Each number is 128 + 32 x the weight over the matrix's rms, rounded and kept within 0 to 255. Layers, rows and columns count from 0. Numbers have three digits each.

# down: layer 3 MLP down (transposed), 3072x768, rms 0.0326, rows 177-236, columns 336-383
# up: layer 3 MLP up, 3072x768, rms 0.038, rows 178-237, columns 336-383
down177:105126100119127083175117198136119152103126084125142087139149130123117091125167087140136135137134108082074112093142129036161092060112078121197136
up178:127059144192157101073139119074159166108174146140134113144119074115153164134090090206123092150107178160146116082087128092152142168164115070156130
down178:135093142192130136121119098114131144118149125128118100160123105139135134122124131148129134131135168135134118100094122114143155153137137094130130
up179:111154113148173115160104172165130159096164152105127111154144095135112089158161145159121083099123118173148121151150129131110066195189189125112114
down179:130078206125116140098081102151149120137102096099123159105174127098147097118100087119124096131135115132122112071121122165131145068145146122126146
up180:138104131133145105161112121135200122068173123158126159085085140102164128123148065071189136092213152167143082152120136142097119205112087162186090
down180:123147153101119126120101127123131115132099103143082150154120110227150105142107193163086150116135122124112120125101153153102149088149164157101108
up181:095092125162093066152080134096118102086157136150116133122118170119094140133206096144097118160096108114163099144151128152128132207103083064151164
down181:149138129129091145128101080186148152206145148179106105164117168107158152161156141143125133105114139125151112141132153140114151044131125172127136
up182:106109140180109131142149136144112179125116118146134111126176153132073116108122089104125075128141136147090147110096152114125128150148115148178097
down182:116116129142116139152086139102100154153066110146197134147127103064134112121132102161180133105162152169116122146150123124133120102127089128137085
up183:110114189101108097142137072111120109139148135177169077129054148125114161141106100095183141154128093156144164111100121126159141180141112157102110
down183:106133107113173094122109151084102137134160128111141101117065111112142034144167083178173208148183158138158134113112105138147186114118139104141115
up184:173177138103068090109165100163179148120142117151143157146125179145101143132113092078099117118194137106151118098170133150100068154077081110100177
down184:158155129135147072174139065156118127136134157173102064126135113172074051189105180094124122140102150134147167181091115093156080131167141069095146
up185:114094098158170105117140124054093155117192151105170136105139115104152066165178095125111147171127128152112139145081148090145141127152145125082098
down185:143130092141104071108101061103097119129164087134145111088107089155117135106111125099087078143142124128109129100125107151162114160134153135079143
up186:179118097115149046125095155121123157097112110190158084143112108174143141075179106145153149112116125127164089082061089118153175166159143096150138
down186:144089138129165117154207120096105111127093086146114135198158131128135223105130153102115113153099086102137181128121087092187124155111100129122123
up187:171107119135113101176157071117083106134167142175119101096144133120150196107149162135113130176093112094118157110091148102135121150126083214121131
down187:115132136131103072145169128077157176105118142182091114113102111186074149120130080017077148172135172114183108120148153135076112163122061134159121
up188:104155155118070101116137095080120139117092159126075129134150099057173147136107166214072114115182145117120119090119150121178125113122102164125190
down188:114137143056126164120111160044098154126123144113095168125119139142181136148173149120142098128107130136099154171124071168104058160159182135091078
up189:100169122162130151103139129108075121124127098178113122088145151148131081148232127137140109104117150139122106110105114131150125150149101132187106
down189:121173127097164114073121111107179075144146096122185127092106150170118178159095113177187143153205102125116136150149102152130135153168161143174140
up190:110129067097134055071157089172126105191101141133092113141175125181091088077129104126119111104135109131124102105163126107173167134142226111140095
down190:170215138140142100065104119113196127204122141171170171146181156145140193143091121097077143095132124127113166193173136078130098141094104132158118
up191:119072197101131118135112185062116133140174152116158111222131125141177109080078058171100161190162165131102069088124079125137092108110111080136109
down191:128082131136081139103084155154128123168104097078143136172102116093133107176184139139144118098142120119178124177159124126150151172118122143119091
up192:177128127167164114138140133128100139108124066112099139139083159134112068080139159117096114175114135121136079133062111121131179111123110104165148
down192:054063139175114105104133175101170072129146110124109118144146073148150094121182146120108120131113153119137123118136100092146151114123081131125167
up193:130128102137122175107089189108110147176115144094121119186162155147121132114118155086084178136116194159145138161149106150071112175159098137179134
down193:097145164156174090161119133186124140106093110178138060115165101138165085129136107153138111131135061112124115093094132082182180119116134131110099
up194:113131083139090149117137098169149161122163108096104068093114149120165124143178127118180182079121093129147111139130162120096156157175145116168140
down194:122153160138104091140110143135080096140085125165124144109205129127074141131150134116138157208096172131145148148102106223157079150074141081159069
up195:153140111173148112050141145128127158110154136127143092094116084137149110087114161133127110145097115091187128039103113065154130107141182109155065
down195:180101176144088129118187100077168134151134126152119138152114168135110167133140099142140119167106118188109098147188110144139120124125120121143157
up196:090132168142110129162146095153130150112149140136048138114150140166211140108111097178193099124137088124115133146054148146108112174153111119160217
down196:101073122099151126162089138144090077120104088102132094141146078053158115165087135127105106141098138128124171135089076122170165110116125113157125
up197:184074171114168072109157102123126108142100170124154103118168113084192094129136147178082138176147090109093170092090127109155077141140165123136131
down197:129058105143148108195122093142135104189166105129106099136146097094227160138098110146126118151115102119155153143181063144134154070158171110116091
up198:150177144171082170146180117119107187082128153193061122128165049142091146109107152138152146113126098124151142176092127125137111077127139114057148
down198:149158093159137069075135168123119095066100139115139175111069107117172145151113169105080058102153112092183139120108077108102141083081141125171125
up199:137126103127091104102093236103102117134094103111164123099087115118118125113103110132116177137174096118166065103126112088174196114106147141144184
down199:065084165130142153126148078127179110104127131087111106110107181107150083124134160111104181123098130137038175145149086111094079114143150108140100
up200:138112168126107165116152124104174159089170157157133096109115166181116108138181106116186114177162145106097105086076109175106083127030085072114107
down200:128121119133114128120095154118085122140113150132126225102127175074178114119098198108102115117117123178154163133113136136146158192104127114129116
up201:148181124150080135070154153180089180125200106104102116145173086132079184081094135157123096156166132112150144125103127078155090128091147141077104
down201:097047155103132130204120077131144103109037166156082130099116101106103153177190115119180095114203093122092115151137155174113104093153161150186182
up202:108157113128052143150103128108155136061102101121115047166080091123134170167113041185122153171172167168151122212104071173160147089120097098133101
down202:137119146175112098072154122143138135067106114100076140143147115143159186094136140095165148174135137141128061137101127137168118162115081133186139
up203:126126125142058162110094113152132117150161128063075071105117093164145150120179154135167126166099118173154151145148140137108139166075098107194173
down203:078128186059088115177164140117157139160200114156149157098066134149117105085099110230153143182097120150137156135149132134125116145167087149075166
up204:127131125125109140153143145128127193110154032124110071108160077179146136099159117181147063201169126150100107080100143106055053134126068123131173
down204:197108187091164137144132065087102078143203145156072183159125121133143161105113179100167193123125147087135156158107167129106180120102111163168183
up205:156110119141159070127121125125146142085143135121131105114096168118109109120145087081161073156099101107100114058160141100119092101137123136111132
down205:109128135152174042151090166110186168132105127121118113115134140126202115105110134165167135122107160106098091134109123129167100072152140119172130
up206:161068133137107071144108183169161141162136097170135098127091095147106100146139123134103123111106130125093117132125078114138094168137127150075123
down206:141108119119140127124130153128162126209138061059133121185130110124134168124089162112131154166162147137135107123123165168124169108134091127115099
up207:135110127153134094117194145201159135197162115181138099109104094163165122126086079100110154074208116154139121144114071108141079123107104160129150
down207:070191139115104119131134165079217092121133120152129152159077096122247157091096147102120155041107138176129087088118069186081083064149126108105106
up208:117108142197080123107115167140081171095109123141127100098104147166209136116130135194117114140111155153140178153140132125199194142169094191087100
down208:084100100166145134087156155117150077150082102082158019149124106129103181097118132113160111171140177088072162149120152154137115159061111126196074
up209:157031120149086084051157207106097119136061173144160050145063083092124115174124108125087149117204048088199146137150124127147111078157115106104121
down209:174155129114163099196125144127083150129166102158154166124124150140094100188111167193131125124053106149102121118144137127144115112175117114143147
up210:120119095137062142051144077118156173105199097152180100097051124061126115080158096181078125155214126147139108101090122108139084140153136132124088
down210:189082158093185109182101114089136131052092158147114126100131143166196141106069145170148093158116150139173113116041106137138111123122152145143111
up211:131127109132130120157103155084161108183144183119055175102147115121144151168119215072084155101176110103164192117157122114180161121079124086172141
down211:084068076175135087083106217081104140123112183051157061040182075052151087176108111119109161124114124137097160143160098100218160116113102134141074
up212:147113170179068141104113130113088195127088158172102127173128115145092178126112127166190062181129108065166086184158125132192095153149142143095164
down212:145158153131141170190159140119150092097101129128219176109149169140088155142102113126142124161089111155070107058131072143127171072090102089159121
up213:175127064138143092092107120149177097085178132163138142097127124188167151155130125110167126079185149087097091076083150038177127131139147175129142
down213:096163146164159155111132142138166157120181080193129147124145120124174138158115136134201214110146182082148097066104110136152155096101168106113136
up214:194147158093095119124140149144077175144177082164154123146142126140116163106183156143153116115119148138165121109175085133074080182111197139105204
down214:126126082131043096139188093143160180107190130042180155155205093149128155106106175119084160129107116140092195159228084060150141175110161174117162
up215:172089119127057078105139115133128190167156105065147140124108115168103131076098089180110120090106096168156048136162105128178115097155159114113138
down215:126180106142101099099144139112150118075123098168096045081161161115067164101139108146141120119204175110187207111170153145175096070142113187120133
up216:084089139100184192145115107128145139153170178171112069155135162135100155130114147128132158198113143123074102058031140121117131181065107098135120
down216:136077135179132104104098197125133074103146044098126131081158131096113132168100160153159144069145159217186155136161123118115092136101167134136066
up217:125141129067162137101137071115179120138101087116119130097169152164111140135132127118136086169166146144128139111196139124162177141069146107088156
down217:136150131160096131181178084131142097137095124135080107143086143165141163128146144116025098079107136143173121102098120070098092154115178107158101
up218:121119132104123147037102070155133170088162176159078139125163119137108176174158139074199098103117150159143175119097156118178141164110143132186138
down218:177126107092087143113130095178137141147161199215126121159125162137130129102100121116140163101158159123130114107184126155090123076181132139079163
up219:133078106158146148111117161152132084127124124093086108109077145095124105129107121113146187116054104159142132116139094067110111125118152166138131
down219:153098152087098105094096130137138130131065144132164107084131124118177091148086188109146097144184116140106113160108158133137139094098156214176133
up220:130119206153182094162150123130093136134071176146119106088148122109133066128135194122135099162165145054135159126086121136144142114107125117158109
down220:156114156125075090171048223077126048095103178159107164148164164115076153186153192094145121121156148133100166165130122148171173142176145132122231
up221:083152109059114139113125144101222124103138148188147094144140118160108121181125118131167129179124159125125158124164054163093113172143119102144098
down221:157140115092100090189095137141099117112171140168132177143148121135115110124056165109130115160177113049084179175139099126164177137137125139161155
up222:137053152140085076081143140140083096152095132131087124096145158202170113145136115167115139138131156139155153151154081096097111110089207063139022
down222:052118103155162122116134119116124046079110089135148095044138086125129177144072078126097159197100115152132153198144139129175223080138210066093133
up223:109116207096153185145177171142132102122135054189185103107139150146110148112094098122072109153184123132133166078143127157102102141080119101142119
down223:108173145167100136140111064110123143130157162167132132147118084130106131155137091082078150143124132121158074111170114104100132076092108150126118
up224:094167095100103108174131111148165148057163066099156123139090087142175146071133107155107123168161178105122139111123139143158114164162133124145162
down224:205153124075185135136200090246162088052251103157185031123088156090106126125064099154154128095064160162158156102127074122148185065122141137112181
up225:149111173117101096115167160148148111073074150126167090104178082118138095133101123134133102110173151114074137136177092095131123134076102185079147
down225:149148105177075120130093137100137071145164121135171172130097156185124127113160203105117079161141133099118111149088138108118142174139183137180103
up226:157086155129100106125159171127186096096121125157072123158128165170100137064193093144105146173134098155174169140097143076157183073094155145141131
down226:120162147138145165093173076109099126100114117114151158137106167208149146112121163071084081146150125129149128121170138104107115094115146099108149
up227:081112104170113192160131075119166117119151154095092130120108130099125134137067112051078112106146146095113059117123116115056155171123114088158100
down227:102099162088113134153165131104197083131105146139113132115101050125084103113113134124100137107161149132122183103130146115076069123106128113152112
up228:122084097138137204051072150127111142128112143171113105156130123136212129070189146137103116157129158140151133191174113121107130178106116148116081
down228:152124117099069051144093138174154116129189117101141106148135131139109112063139131146195110084053120084126165145084122152091116184175099106097116
up229:183049136146079074139146149142199175107133176075133165099186113077166105112176107134115099132117103141106046157146099120123127144110135156125094
down229:064078124141136151147134135059117105169153104107160095173141138129215104200157154142134105134112085092135131141150161152167091113163145181108115
up230:152076129129124107126156033133093075106117166075134118119134131140149131132100110108072119165092125077102120153133106101144165140070140116181114
down230:141171094095141095114157143143146148103104112119150140090160110168135103154141145135192165085082122216149161077136117143138166131109085088196094
up231:128130170064148099107154100088110213155146103160142119121126159101099128109114065189177136094136082206079109134112125112167134098087123103118117
down231:157091128203141131177135151107097070136146097091134110119180141125066135114175170160091128181161136163097134124135123106059107117172117109156081
up232:110096113163092068125160146170177146156209091083145101071170124171123089159134154098123187078124105073183095149148092073154041135123138119093146
down232:115109092169097092165148147137116126101117135167127110137137104063127096153180116135137122172138089115155176113128126155181098139096152154160094
up233:137102171147113086098143124165127208141125173163092124100167139096114151157120129170065089101124104106081103155121091144157084077140094127136077
down233:108130131149128189117139191132110100084112078167114107110116107182132155131141114126164184126169199131130166067127157101161102167102099149107144
up234:121137139121133127161091116070145095069138179172142143127127101111126161128137135095123135169126171137148149159129117110154146163171146139147154
down234:091085124164126114087149122137120126145087162144099134126130147172113142113154115127113096114143131106133141107156155130118131125156114222147157
up235:129146093114145169127139097122137096094130116102129140125181143139080125102159119062140157094150152076097139124103137148129106111170170151125146
down235:136114115135173143140111107153146111094131088140120163107196132164167096134109119150097124138165111198138102149160110141099123099111104094105125
up236:138134106126127125155111156126112099106135102227098115195092113134103111143102111093146149110195121168178131087149157095124110143031054057099179
down236:121137131140113190132148145195092122139042081117164155154141106118127158162142173158164151161122165083151119151143167067115100088163121144133186
up237:153153183152240048142097198129139143160127147129099115126126133130146112169126135162160123133161155114132129153159134153120159153182164159198103